Weights of a small transformer language model.
Size: width 576, MLP 2304 squared ReLU.
Architecture: RMSNorm before each block, rotary positions, no biases in attention or MLP, untied embeddings, normalized queries and keys, some layers without attention, local attention windows, a smear gate, an embedding shortcut, skips across layers, capped logits.
Each number is 50 + 10 x the weight over its row's rms, rounded and kept within 0 to 99. Layers, rows and columns count from 0. The size before them is the row's rms in percent of the matrix's.

# layer 5 MLP down (transposed), 2304x576, rms 0.0119, rows 1942-1996, columns 448-511
107:53 56 48 46 59 54 50 50 45 46 65 56 42 49 48 67 40 41 80 22 54 40 62 34 38 62 58 34 48 55 70 56 72 68 56 51 64 60 53 57 54 46 42 63 43 44 31 38 30 49 52 52 55 34 53 59 43 69 35 46 51 41 44 48
116:38 58 54 61 43 53 43 46 49 42 53 42 49 50 43 54 47 53 56 51 56 39 56 52 31 49 53 52 34 38 63 63 51 31 47 50 49 38 47 35 28 30 59 44 54 52 24 51 40 56 67 52 68 51 67 47 61 48 52 36 44 52 52 33
105:44 45 37 47 51 53 34 63 58 50 31 63 50 46 32 54 51 38 46 56 40 43 39 47 48 51 51 23 65 55 48 64 56 63 41 39 51 55 44 50 42 55 46 46 65 44 70 58 47 51 68 37 35 40 39 40 35 55 56 46 60 48 69 49
107:80 54 48 32 57 48 50 42 29 56 39 38 47 58 53 47 29 40 53 42 44 45 49 50 55 41 52 61 31 45 46 59 58 33 50 40 35 55 44 56 40 66 51 42 58 34 48 45 49 40 59 48 62 50 45 53 54 50 48 42 66 58 34 35
077:31 34 34 62 39 51 63 30 46 65 46 53 49 55 39 50 57 54 64 62 47 55 59 64 59 48 60 46 62 55 54 40 55 58 63 43 56 49 43 39 47 36 66 31 46 60 38 45 67 43 37 31 59 48 54 54 51 52 40 40 32 49 37 32
111:49 61 20 55 25 67 44 48 37 34 48 38 42 61 47 32 55 61 28 55 62 48 56 45 43 49 51 67 63 42 39 33 40 57 35 49 25 44 58 44 51 40 47 39 45 59 49 59 50 56 36 64 48 32 33 68 62 42 54 41 51 64 49 55
093:64 44 65 57 63 51 46 65 54 46 55 60 56 57 46 63 46 64 49 46 45 29 39 48 47 49 46 46 17 60 35 58 32 42 65 54 49 49 52 51 60 59 42 30 50 29 42 55 58 36 56 47 27 86 57 47 50 50 48 55 42 41 62 52
093:49 28 56 39 34 35 53 49 37 49 58 58 54 53 37 58 42 44 57 50 72 45 47 54 54 53 52 61 42 49 55 38 43 58 28 50 69 35 57 32 52 50 78 32 36 67 49 53 53 48 36 44 49 37 50 54 66 57 49 53 56 37 49 51
062:64 58 66 52 32 51 34 20 45 68 42 50 33 38 39 59 53 55 52 49 63 43 38 44 36 56 45 42 61 60 35 69 63 48 52 51 71 54 58 48 47 60 54 55 48 43 44 63 50 40 49 56 49 43 39 72 41 39 37 46 62 45 42 46
119:45 30 52 57 34 62 69 63 54 37 46 43 63 43 31 44 57 43 53 36 59 39 57 55 51 62 48 55 35 43 42 50 50 60 45 38 48 35 32 61 56 61 54 48 50 48 31 54 57 43 55 54 52 56 54 42 53 46 56 37 41 16 52 42
107:46 33 51 56 20 55 54 57 57 55 40 33 59 61 58 56 72 57 46 54 52 61 60 51 35 66 52 42 38 55 59 36 35 45 45 40 42 40 53 74 59 49 41 42 43 69 45 59 49 51 67 60 50 58 42 36 53 66 52 30 49 55 57 47
101:70 55 25 48 59 37 22 60 32 58 42 52 47 59 65 51 48 57 56 66 65 40 50 44 66 45 52 57 48 50 65 53 47 31 58 57 57 51 65 41 47 53 39 42 62 40 45 60 50 54 45 59 70 57 51 40 54 50 56 22 42 52 42 17
122:54 55 71 64 55 44 37 54 59 51 53 53 56 58 45 47 40 65 47 56 60 53 39 36 44 26 48 41 76 51 40 69 51 43 54 59 62 45 59 54 46 51 66 36 59 54 49 59 60 30 39 59 36 67 53 55 68 65 44 53 56 68 35 44
100:57 55 50 42 59 40 39 40 51 35 45 41 55 53 59 47 38 46 30 61 54 63 49 58 46 55 46 42 38 68 44 45 43 38 44 28 51 54 87 50 42 54 45 30 56 29 38 65 58 42 53 49 40 42 47 54 41 70 39 60 45 52 64 49
089:37 37 40 57 63 57 57 48 49 30 44 41 59 35 42 59 56 65 42 52 34 51 57 41 44 40 40 58 37 37 55 54 56 59 34 36 43 38 39 53 59 42 55 59 47 43 54 42 37 56 41 40 56 61 48 53 36 48 49 56 44 73 65 43
092:35 50 67 49 47 59 42 66 47 63 38 48 51 47 70 64 54 50 46 28 44 43 47 63 24 70 64 46 51 50 44 43 54 57 65 51 57 53 53 49 34 63 52 64 32 67 55 32 36 54 56 51 51 56 35 51 32 57 67 36 57 69 71 35
101:54 53 46 41 77 59 48 50 41 39 42 43 54 57 52 47 37 55 47 73 42 50 56 41 68 39 59 42 43 33 49 50 39 41 61 65 47 49 30 55 32 64 67 45 65 45 43 41 51 52 44 71 43 51 70 39 41 54 70 63 46 29 55 56
120:39 72 45 55 47 47 47 43 63 66 50 47 36 45 42 45 52 71 53 38 43 45 41 57 52 53 50 60 44 60 41 47 42 53 51 50 51 49 43 63 59 59 35 50 38 38 22 63 54 53 54 64 60 43 52 58 54 55 52 51 44 64 45 62
097:61 62 36 36 35 41 47 34 55 48 50 68 59 49 49 48 47 73 55 50 50 43 46 53 58 59 62 50 61 66 61 45 66 61 58 61 50 33 56 35 65 49 48 52 43 44 68 57 58 55 57 53 47 46 59 39 38 66 43 50 44 60 46 43
109:49 38 48 54 62 24 36 70 44 56 53 50 57 34 51 63 43 49 48 50 52 46 36 50 45 48 52 66 52 47 34 65 73 52 64 66 54 61 43 53 55 67 47 54 59 58 48 56 64 68 55 33 53 39 60 67 49 38 48 52 30 34 50 36
101:42 34 40 66 71 43 50 43 48 52 48 51 55 58 39 59 63 37 54 54 68 58 46 46 33 42 44 44 49 44 45 48 58 51 53 53 58 32 74 51 46 49 42 66 53 44 47 52 32 41 38 52 49 24 42 47 52 43 48 60 47 41 51 59
100:53 45 33 42 35 49 44 51 42 62 43 27 61 51 47 48 51 28 44 55 51 63 46 66 48 60 48 26 59 56 57 40 78 53 48 58 60 48 52 44 59 46 50 51 45 39 60 44 37 36 60 45 47 57 53 46 52 51 65 59 43 30 54 32
097:45 45 60 46 42 45 51 53 49 55 38 59 54 70 69 60 57 51 57 44 52 52 53 66 52 47 29 44 42 50 43 54 33 53 38 38 59 62 60 32 56 45 52 39 30 33 41 52 39 55 42 40 61 47 48 52 60 45 49 53 58 37 40 17
088:30 47 42 45 43 61 40 44 55 55 49 66 56 47 49 48 43 37 35 43 53 46 41 49 58 51 49 52 46 63 50 60 50 53 46 44 52 36 41 39 44 55 35 51 64 30 50 46 61 26 54 45 52 54 54 66 46 39 30 44 66 61 39 44
105:66 49 37 52 53 35 37 58 65 45 62 57 47 45 65 48 65 53 37 48 52 48 46 44 46 51 46 36 65 37 50 48 53 54 55 53 63 55 55 49 65 44 57 47 31 53 48 47 38 50 55 45 40 50 61 54 38 61 48 37 56 46 33 43
086:45 47 43 40 61 64 64 48 54 68 44 37 62 51 33 54 50 56 57 39 69 53 45 67 53 37 51 61 43 49 43 48 65 39 50 41 49 41 51 70 82 57 57 71 56 46 54 61 50 54 52 47 71 53 54 59 49 56 53 42 39 26 59 58
108:51 44 55 56 65 57 71 40 34 38 60 30 49 42 53 48 40 52 48 50 49 53 41 56 43 48 69 58 39 53 45 54 62 55 56 57 38 53 44 58 34 48 48 59 38 49 52 64 44 55 46 38 37 60 51 33 53 51 63 44 59 75 44 60
088:43 57 58 42 36 55 52 43 45 37 60 57 60 60 39 41 74 38 62 51 40 53 46 37 56 57 45 54 40 60 56 53 34 42 59 45 48 54 69 41 61 53 43 35 57 45 55 50 54 59 56 58 61 49 50 47 65 64 56 47 36 57 42 40
103:39 44 42 68 60 64 52 53 48 59 46 59 50 55 47 43 26 44 45 53 49 54 52 58 63 54 56 49 38 44 53 48 51 50 66 56 42 51 64 46 47 57 57 43 55 36 42 40 47 55 43 38 48 80 49 41 57 49 46 56 43 54 47 64
077:50 63 57 41 52 48 37 48 45 35 45 60 32 60 55 38 55 44 43 35 53 56 44 55 46 53 48 53 52 32 56 69 45 56 64 62 52 37 42 45 63 49 50 73 53 46 47 47 47 32 58 65 60 43 38 54 50 33 44 50 45 55 45 42
091:33 44 64 50 52 38 28 52 47 53 59 80 56 52 55 40 61 33 60 46 52 50 35 35 55 43 52 50 70 67 41 41 39 67 48 38 51 55 42 54 65 65 53 61 58 50 44 58 60 54 50 31 38 44 54 30 59 56 59 48 49 59 61 42
092:43 39 47 34 54 50 68 66 38 38 59 61 62 33 59 75 46 59 58 47 45 45 62 41 55 55 47 58 40 53 52 65 47 43 58 46 66 47 68 38 58 47 55 61 67 48 41 58 40 43 48 40 53 50 55 54 48 41 59 72 46 53 37 40
099:53 58 18 49 61 36 49 49 53 41 63 35 50 53 41 55 46 49 52 73 52 59 38 66 43 21 51 67 39 55 57 65 41 42 47 60 51 45 35 57 42 62 45 53 40 51 68 56 61 39 41 53 46 49 45 46 48 62 49 53 73 43 45 38
104:43 40 58 53 54 64 65 61 55 57 49 47 60 57 57 38 44 55 40 57 62 51 49 56 57 53 50 49 43 38 53 46 35 45 44 66 32 58 38 55 46 63 46 39 55 54 53 53 53 76 50 61 55 50 37 67 53 33 66 42 62 55 47 52
080:39 50 48 37 51 49 51 57 68 67 56 61 41 59 35 42 40 49 46 52 52 33 45 51 60 54 55 47 59 51 63 55 55 35 57 39 53 34 51 55 56 29 65 44 59 49 39 53 44 39 48 55 36 58 48 50 46 38 49 48 54 49 54 48
107:37 54 42 49 46 39 45 71 40 49 46 35 39 37 54 51 53 46 57 55 59 50 56 64 61 42 58 56 61 64 44 49 48 44 67 55 38 56 50 53 40 52 54 39 56 57 54 40 51 46 39 44 43 41 25 50 44 56 50 61 53 47 32 44
104:60 59 59 59 58 35 38 59 57 46 63 47 44 65 53 47 60 50 73 50 54 55 37 55 43 43 56 64 45 47 48 44 59 49 45 54 56 53 53 55 43 58 61 50 46 48 35 65 47 34 58 51 64 56 50 65 53 59 34 45 61 73 43 43
105:36 44 43 61 59 52 60 31 50 47 51 56 52 58 33 47 53 44 43 36 34 45 33 32 42 60 55 60 68 51 62 49 33 46 61 61 55 60 46 38 58 26 48 38 42 53 45 54 65 50 56 56 58 74 34 60 76 54 55 53 44 59 59 40
103:68 38 61 36 59 49 51 42 42 36 48 53 51 59 71 60 38 52 48 60 58 62 59 56 49 41 57 61 58 47 74 44 55 31 64 45 51 48 37 44 61 44 61 40 54 36 68 56 60 32 65 44 66 53 53 66 47 46 37 53 41 43 42 41
085:50 56 48 62 58 57 57 30 72 46 58 44 46 54 52 47 71 51 47 46 32 44 44 43 34 45 48 63 72 50 57 74 67 64 41 64 49 34 47 48 55 45 41 51 33 67 28 38 37 54 48 38 63 50 50 62 34 58 57 52 32 41 47 43
106:45 47 32 38 56 47 51 77 50 49 38 47 62 60 39 42 40 48 53 53 74 52 56 54 57 44 42 44 56 49 55 43 52 58 62 39 64 43 50 41 52 54 55 49 72 65 43 53 51 51 49 62 41 54 39 63 45 63 66 61 45 52 40 60
098:62 54 62 39 53 56 65 39 44 63 42 59 39 45 57 50 57 55 53 74 53 61 68 59 50 52 32 43 68 50 45 50 56 46 38 42 40 51 56 52 48 47 54 51 60 49 39 43 53 42 55 32 52 37 27 67 54 49 51 45 42 35 41 54
103:48 45 34 61 44 43 47 50 42 45 58 62 64 58 53 38 38 55 47 64 39 38 55 64 49 60 28 61 62 55 64 45 45 37 44 41 58 52 43 42 53 61 54 44 40 65 53 49 44 55 44 45 46 45 42 57 50 49 46 60 47 55 52 55
105:56 71 44 31 55 46 48 36 48 44 60 53 55 54 51 52 35 52 38 53 47 58 53 52 58 48 51 60 59 56 32 58 37 49 33 47 49 45 51 44 45 51 65 44 34 59 51 57 54 46 46 54 51 48 54 51 59 55 36 70 48 50 43 51
094:58 49 48 58 48 18 47 54 40 73 55 53 38 37 64 56 52 38 32 53 51 41 38 54 45 50 62 47 52 51 44 55 59 40 42 48 58 42 35 45 55 33 49 43 48 51 48 32 45 37 39 52 59 39 67 39 64 47 46 27 63 62 49 54
097:32 41 72 47 53 60 49 45 45 50 62 34 61 47 45 59 44 61 49 39 57 71 48 36 54 39 59 45 43 51 50 43 57 64 38 35 70 54 23 38 60 69 60 48 63 58 37 50 58 48 36 56 55 48 51 52 49 33 62 43 44 57 55 40
069:53 62 39 48 53 46 27 48 20 45 77 51 41 63 65 51 59 40 58 49 69 57 40 30 66 34 46 63 43 61 46 52 41 47 58 57 39 55 62 34 39 54 43 59 62 46 38 40 59 41 55 69 44 43 52 65 43 48 60 35 75 41 43 35
096:49 62 42 66 60 51 69 48 36 49 65 43 55 58 52 34 66 65 55 32 64 38 69 47 52 51 63 53 42 49 69 61 41 42 45 51 55 62 31 45 38 48 42 47 58 59 59 48 53 63 53 42 36 62 54 54 48 63 47 62 34 42 52 61
131:57 41 45 53 41 77 45 59 57 48 66 48 41 32 34 73 72 54 51 55 66 40 40 66 48 45 55 37 56 40 52 47 47 52 56 42 37 55 34 31 45 52 64 30 65 37 55 65 54 39 48 48 59 37 48 54 56 37 52 44 51 72 51 54
088:44 58 59 57 39 47 37 56 59 43 55 62 54 57 60 47 49 45 47 42 49 49 41 37 32 49 48 51 50 54 30 60 44 50 65 53 63 37 43 61 38 47 43 46 58 53 41 46 39 42 49 48 48 56 59 39 56 41 58 53 68 59 44 50
072:49 65 56 51 45 47 48 51 54 45 56 64 46 42 52 54 45 44 37 59 55 65 62 52 56 52 35 47 47 43 41 60 38 67 33 36 35 62 52 55 46 49 68 51 51 51 51 62 60 41 46 41 62 53 46 44 55 62 28 68 64 60 60 43
103:47 25 58 40 41 48 37 42 63 66 41 59 44 61 49 53 38 48 36 59 50 47 47 52 62 44 42 33 38 57 57 50 57 45 55 55 53 59 59 30 35 59 36 50 72 60 43 61 47 39 36 69 38 57 46 37 66 58 60 45 43 53 40 39
127:50 51 61 66 38 50 45 50 54 52 55 28 48 56 44 47 38 53 57 55 59 78 59 36 61 57 59 50 39 46 45 53 49 33 42 46 50 53 36 51 41 38 48 60 71 56 53 52 39 60 44 61 29 52 53 44 50 50 57 37 51 56 62 47
107:20 48 43 59 61 65 56 59 27 53 34 60 56 64 49 46 46 53 51 47 49 61 39 46 38 43 49 56 46 39 47 57 57 46 46 57 59 52 46 45 39 50 47 58 55 53 32 53 45 38 30 39 39 45 71 51 64 30 65 29 41 38 34 67
098:43 38 61 47 61 39 67 42 73 51 40 34 47 49 56 56 49 38 52 38 45 47 27 61 53 49 39 68 56 52 50 39 69 61 39 41 43 65 48 55 53 57 48 59 45 53 36 49 54 52 73 51 19 64 60 53 59 33 45 29 59 53 52 49
# layer 5 MLP up, 2304x576, rms 0.0723, rows 1943-1996, columns 448-511
114:19 51 63 68 60 62 53 33 65 39 48 54 53 52 34 37 43 51 51 41 43 35 49 53 38 65 52 52 43 42 48 54 54 37 60 43 50 40 56 38 59 41 55 59 42 44 63 40 34 71 43 53 68 57 49 49 47 55 53 53 46 44 51 48
107:55 46 49 58 55 31 36 44 55 45 44 45 47 43 42 69 49 53 32 52 42 55 62 43 62 53 58 36 40 56 54 54 70 48 40 46 39 50 56 53 62 51 43 29 44 50 33 49 64 55 52 51 55 54 50 68 47 56 32 59 47 30 49 59
106:65 51 48 54 60 41 52 41 55 51 50 50 49 50 65 52 58 39 48 47 67 53 50 42 40 36 47 58 63 45 56 63 57 61 44 43 47 65 52 55 45 52 42 46 53 75 54 36 36 45 48 36 56 43 63 63 46 59 57 44 62 42 36 47
079:60 66 50 48 41 46 67 59 53 42 43 37 48 70 38 54 48 42 54 44 52 53 48 70 33 64 55 53 56 72 63 57 49 57 64 67 30 50 59 52 43 54 65 69 46 68 65 70 52 41 66 57 48 42 46 39 40 53 40 46 45 47 46 47
106:34 59 67 43 51 46 66 46 54 51 49 37 37 64 64 51 92 50 50 37 50 48 48 58 50 41 37 41 52 49 43 46 39 59 38 64 61 52 61 44 36 48 48 44 47 55 58 58 36 57 61 52 39 65 44 60 65 51 43 62 69 59 33 63
111:42 61 58 68 44 57 49 40 54 53 67 46 54 51 47 46 55 63 68 61 53 45 39 55 52 56 50 38 46 43 41 61 54 45 43 37 56 76 69 51 48 47 48 24 57 62 46 57 45 55 49 43 31 41 41 38 30 48 58 54 65 49 60 56
093:51 51 42 66 53 66 36 67 49 31 57 52 60 38 43 35 31 60 57 56 45 53 43 43 53 44 40 68 25 56 26 49 44 54 28 64 36 55 64 53 53 47 59 54 49 32 68 52 39 38 37 53 54 50 65 65 46 61 37 44 59 57 66 55
063:45 42 64 45 49 44 53 53 43 62 57 65 33 40 52 38 41 48 32 48 58 71 70 43 45 58 61 54 43 54 45 50 59 59 51 53 61 41 40 57 50 56 55 55 60 48 52 35 45 40 35 60 50 61 44 53 43 62 52 41 41 63 52 54
122:49 54 41 48 52 47 72 72 40 46 50 43 43 69 39 41 51 46 58 32 45 57 49 59 46 43 57 44 41 53 46 47 53 52 43 57 57 65 28 39 37 53 63 63 59 62 54 43 41 37 61 68 53 38 50 43 57 19 46 33 32 53 43 52
112:48 56 49 44 37 45 54 37 40 40 48 30 53 51 39 37 34 35 42 51 40 49 40 48 54 71 41 56 40 56 50 66 65 56 51 64 54 46 60 42 24 45 60 55 44 49 52 45 40 57 56 36 57 54 48 62 55 40 43 55 64 45 54 73
098:65 79 60 72 51 59 35 46 58 46 54 54 47 56 51 44 56 57 53 48 45 47 47 60 54 57 46 52 51 44 34 41 36 49 62 64 56 52 45 44 44 59 54 71 44 32 38 43 54 58 37 35 60 71 45 30 65 37 58 46 47 45 45 38
115:58 27 57 42 49 76 44 52 31 77 60 44 51 34 44 37 42 43 53 51 44 72 48 52 56 55 42 60 43 50 45 53 55 67 48 35 30 35 45 67 58 67 26 58 47 54 41 48 44 51 56 39 59 55 45 28 55 51 58 54 51 56 54 63
094:75 33 56 58 37 46 40 76 59 49 55 67 52 51 37 53 41 55 44 40 43 35 21 65 54 56 32 45 51 52 30 45 57 58 43 56 51 64 48 37 53 50 51 56 59 56 38 38 47 54 42 50 35 55 42 49 38 28 48 46 60 50 51 48
087:54 41 48 35 52 56 46 52 60 50 39 67 59 63 53 39 42 47 69 48 51 33 35 71 73 52 37 36 66 47 47 71 40 79 54 63 49 60 46 55 46 38 28 41 61 40 47 56 55 44 56 40 45 42 61 33 56 39 49 30 62 49 29 46
094:45 61 40 31 51 53 70 61 51 45 47 56 39 51 55 75 43 50 56 52 43 54 52 43 66 45 68 41 46 62 52 40 60 48 36 60 44 80 37 50 42 41 56 50 45 38 41 66 54 44 55 35 47 64 45 54 49 48 58 35 57 61 40 50
095:46 65 51 40 41 42 44 54 55 40 35 54 51 39 39 49 57 50 49 54 49 65 63 24 49 48 48 54 40 68 41 50 55 51 53 62 68 37 50 54 59 54 56 43 52 42 40 61 28 55 53 45 65 57 51 58 40 57 47 53 62 53 38 39
115:43 53 42 51 47 55 36 56 57 36 44 44 43 36 42 49 48 57 52 60 42 48 47 28 46 55 36 60 59 45 58 33 51 53 58 66 44 42 53 47 70 39 58 54 56 60 34 64 50 57 60 61 34 60 46 53 35 52 50 44 43 57 53 37
096:40 41 53 47 39 45 68 46 71 40 51 42 53 43 43 40 45 63 48 49 55 34 54 53 48 48 43 49 60 39 45 58 51 53 69 50 38 52 64 60 56 53 52 71 44 53 60 64 61 53 38 58 48 53 34 49 59 49 31 34 35 50 24 59
116:35 53 49 48 27 64 40 45 55 43 49 55 48 55 47 40 46 46 53 42 49 57 56 56 49 55 31 52 37 39 29 42 56 52 49 73 34 49 59 35 50 32 37 53 40 48 67 45 53 66 40 47 44 30 72 63 39 43 65 49 49 38 56 56
111:55 41 55 54 50 50 51 43 58 48 59 32 46 52 61 51 55 55 59 43 54 55 32 52 53 48 39 52 50 62 35 38 60 33 38 57 62 59 64 48 54 58 50 53 60 63 45 71 65 41 52 61 57 58 46 67 54 57 56 49 50 41 57 37
096:61 67 72 49 50 82 37 45 44 45 57 45 34 45 45 44 51 59 58 45 42 43 44 45 48 49 52 49 54 38 39 43 41 27 50 45 58 68 47 35 64 39 45 66 54 60 38 59 52 41 63 46 63 53 75 72 51 53 50 27 35 57 45 51
113:41 59 45 45 51 36 50 45 59 46 36 49 51 50 55 48 47 61 42 53 50 58 48 61 56 53 25 50 39 54 32 66 51 38 56 38 52 51 36 44 48 42 60 51 47 49 48 67 47 43 49 48 71 41 51 63 43 61 43 59 49 37 69 50
090:33 54 48 57 49 19 55 53 48 54 50 51 43 54 42 51 53 54 51 53 46 67 48 61 48 65 74 40 58 52 43 54 59 65 46 47 50 62 47 52 45 43 59 30 33 57 59 50 70 64 47 45 63 48 40 40 35 47 45 37 40 55 30 53
114:39 43 59 56 34 48 56 49 62 42 53 53 42 46 60 44 45 48 36 60 56 41 50 68 46 63 38 40 56 64 35 54 54 39 43 46 45 58 43 56 51 41 48 49 50 48 52 45 32 57 50 46 47 50 48 64 42 65 62 58 49 51 23 57
088:49 35 52 39 54 46 69 44 60 40 41 64 68 63 54 51 46 58 66 64 52 65 52 55 55 45 56 62 50 48 58 43 50 65 31 57 52 51 52 40 68 56 70 28 57 51 43 55 57 46 30 51 42 47 55 35 42 43 53 41 62 55 42 46
115:53 51 42 55 47 39 37 37 31 59 48 43 39 67 66 44 67 46 43 39 58 54 59 56 47 57 56 46 59 29 48 53 39 45 44 58 56 51 59 45 46 45 48 56 58 47 47 74 45 48 42 49 44 52 62 53 58 58 47 46 54 28 61 38
085:57 48 47 43 46 62 55 34 41 33 61 56 51 58 60 41 53 50 75 60 55 33 68 61 58 60 37 33 55 42 35 53 50 39 59 52 49 65 55 21 73 68 46 39 69 61 61 51 49 49 58 68 54 67 34 64 37 39 55 49 40 58 30 45
105:50 46 61 49 41 37 36 35 36 67 44 55 51 64 48 69 64 55 47 60 52 55 69 40 38 49 67 76 67 47 56 55 61 46 44 66 54 52 51 75 39 45 36 59 53 59 42 43 38 57 48 38 45 50 64 55 40 56 49 34 54 64 59 48
074:55 50 50 43 56 45 44 61 26 56 65 69 53 42 41 41 71 60 48 53 50 50 59 63 56 43 33 61 63 38 47 55 37 59 45 56 44 42 55 34 50 32 57 41 43 43 63 55 43 50 40 35 39 60 52 56 58 66 50 48 70 60 42 55
092:62 71 57 60 68 36 46 56 43 48 54 68 57 48 48 37 53 63 55 49 46 38 31 58 57 55 42 46 40 59 54 48 54 50 56 60 58 46 46 47 63 34 65 51 37 53 60 60 41 23 36 47 31 57 52 53 26 48 35 69 43 53 58 49
097:40 60 37 47 62 57 48 67 54 40 61 56 46 44 50 33 72 47 58 65 65 51 62 49 45 58 59 57 40 47 45 64 52 59 51 43 54 39 61 48 64 37 34 61 53 56 66 62 51 55 31 42 59 58 53 46 47 44 44 50 40 62 59 47
103:28 45 38 48 31 58 56 45 49 53 61 37 57 52 62 45 73 39 58 51 51 54 47 23 48 65 43 59 39 39 56 33 63 54 42 51 35 50 61 44 51 56 37 48 35 47 58 38 53 43 49 66 32 56 28 44 50 46 44 61 36 48 46 39
100:50 47 44 66 53 44 49 61 30 49 58 47 46 36 40 58 52 72 63 51 45 44 38 46 52 50 50 57 47 71 53 43 55 76 57 48 34 38 40 53 53 45 70 57 44 71 69 45 56 36 45 46 64 57 46 66 48 55 54 65 53 49 48 57
087:45 42 55 51 41 44 53 50 52 34 40 60 55 55 43 67 49 46 56 50 45 44 39 60 35 44 41 44 32 63 50 35 50 62 60 43 56 35 69 52 58 51 55 49 60 43 56 55 36 55 37 54 76 41 49 61 43 39 39 57 70 58 63 44
110:63 67 42 57 39 59 61 56 54 55 39 39 54 39 58 66 48 66 53 57 34 43 68 51 45 53 34 49 52 39 60 52 35 38 66 49 47 51 65 41 56 53 55 50 40 37 70 31 42 46 46 41 49 46 64 49 52 56 48 35 54 60 52 55
106:39 29 42 60 75 39 46 40 34 59 48 40 48 38 49 47 42 41 55 74 24 58 38 40 59 42 48 52 58 79 45 47 52 50 29 60 54 52 43 52 57 43 35 41 38 47 44 57 44 35 42 53 36 47 52 51 52 52 40 36 55 57 55 55
099:49 52 56 59 59 54 33 53 39 40 57 50 43 38 53 52 46 51 59 56 50 51 47 54 57 32 40 59 33 54 59 32 38 44 67 48 52 60 57 87 32 51 59 59 55 44 54 58 57 41 41 60 49 55 47 49 50 44 60 54 47 49 47 52
093:50 60 40 41 52 46 49 60 67 20 76 49 38 76 27 50 54 48 47 36 43 44 53 55 59 67 49 46 54 40 56 51 52 49 50 53 55 62 49 60 46 58 42 56 45 46 35 53 53 47 62 45 43 49 34 71 50 60 38 45 49 42 50 45
084:62 50 53 40 39 55 64 51 48 70 35 44 61 56 31 65 62 51 58 42 43 46 43 33 45 60 43 47 52 59 43 47 34 56 60 38 64 50 60 34 61 70 47 34 51 35 65 47 59 63 65 62 47 49 49 31 49 56 43 39 44 54 38 63
110:44 55 51 49 49 37 35 48 31 44 57 58 56 63 43 50 56 50 50 43 51 66 67 35 35 57 61 44 50 62 56 32 40 40 48 44 79 68 59 48 55 63 40 56 60 41 52 53 42 38 41 40 47 31 53 40 52 50 49 56 56 58 57 35
087:46 58 39 53 46 46 58 42 47 42 43 53 39 41 57 57 58 40 46 31 63 36 74 56 56 44 49 49 63 47 42 48 53 48 43 49 67 60 40 47 55 64 45 46 47 42 48 41 56 66 55 47 65 50 52 69 54 35 57 37 37 42 45 55
104:46 57 70 55 60 47 59 37 59 53 58 38 49 55 53 42 53 63 48 60 50 54 44 61 43 55 46 49 56 60 26 62 47 65 61 33 57 35 48 56 54 61 77 65 40 55 39 39 57 51 67 46 49 55 61 44 72 53 39 54 58 61 62 55
091:41 53 39 54 31 54 57 54 46 52 40 48 56 54 43 61 57 59 56 55 42 48 40 42 70 49 67 45 25 39 55 63 66 67 55 45 50 44 65 48 50 47 33 53 60 60 49 50 60 44 54 40 51 48 44 44 33 60 56 41 47 58 36 60
092:51 48 45 67 59 45 48 55 67 44 49 40 55 58 27 26 47 41 55 32 68 66 42 51 40 62 51 51 62 29 65 42 58 50 44 69 25 48 28 43 65 37 50 44 43 63 47 60 53 23 46 48 53 59 48 58 55 37 48 50 59 34 45 51
101:38 40 35 34 39 65 47 36 49 42 58 68 45 44 56 42 29 51 53 53 48 57 37 43 50 46 65 46 65 41 58 61 47 57 37 50 37 55 45 58 44 51 52 73 58 33 53 39 54 53 47 42 60 36 36 51 35 62 37 35 34 77 39 50
076:54 51 47 49 62 57 54 45 52 65 39 42 54 44 57 35 59 29 34 40 42 39 45 39 54 44 54 52 50 57 61 49 50 63 36 38 57 67 47 49 34 48 66 45 45 41 46 54 45 45 41 57 42 55 41 56 39 46 46 49 56 52 50 37
102:41 65 48 48 54 70 41 39 45 50 46 41 43 57 49 45 47 30 46 27 52 57 51 51 52 48 61 40 67 44 47 57 53 58 39 61 48 29 56 47 59 59 58 51 50 42 48 58 44 59 43 43 52 45 68 54 31 35 47 55 47 63 49 41
119:52 49 52 48 62 45 58 58 41 44 72 51 65 38 42 38 40 43 48 32 47 60 36 57 49 53 14 60 50 45 69 52 47 48 59 21 63 41 52 47 50 60 48 27 40 46 57 50 72 35 59 46 50 57 47 48 61 44 54 45 56 51 40 48
086:62 48 49 38 52 65 44 46 52 61 51 48 54 38 48 56 64 41 46 52 56 47 47 64 60 58 45 68 46 53 55 46 50 49 59 54 46 67 49 52 44 58 47 43 41 46 59 48 48 60 53 38 50 57 34 55 45 47 44 39 55 44 44 40
073:49 49 64 46 54 37 58 59 48 55 51 49 39 39 47 52 57 54 43 37 54 46 44 49 47 55 62 64 50 42 50 54 53 54 49 34 55 41 46 48 63 50 44 31 66 57 59 50 42 45 33 51 40 53 42 45 61 47 52 71 48 41 54 33
104:42 53 53 66 62 66 37 40 32 59 40 40 57 53 38 37 57 66 54 72 45 45 60 46 59 77 48 48 48 51 52 72 74 59 48 68 44 48 53 52 44 51 42 44 61 31 55 31 42 61 54 53 59 46 68 56 63 59 36 39 67 49 42 48
102:64 56 23 49 60 39 46 57 46 50 50 55 49 42 37 56 59 47 50 52 48 41 41 56 36 41 49 67 66 48 65 45 52 50 42 69 57 73 55 45 39 54 48 42 35 42 55 46 56 44 47 32 53 62 46 55 41 58 46 52 33 41 53 54
101:53 43 58 55 51 52 49 61 65 54 73 53 51 53 65 51 43 60 62 47 49 40 56 44 59 52 37 46 62 40 70 53 60 49 35 67 69 59 43 54 56 51 57 73 56 54 59 65 62 58 37 64 52 65 43 41 40 43 70 48 57 56 64 52
098:52 44 49 57 40 42 61 36 29 62 38 50 41 49 61 51 47 39 59 45 54 34 56 48 47 75 58 55 40 72 42 58 64 41 45 66 55 63 30 58 48 49 56 44 60 53 55 62 46 40 55 57 64 41 45 52 40 55 46 40 52 38 36 52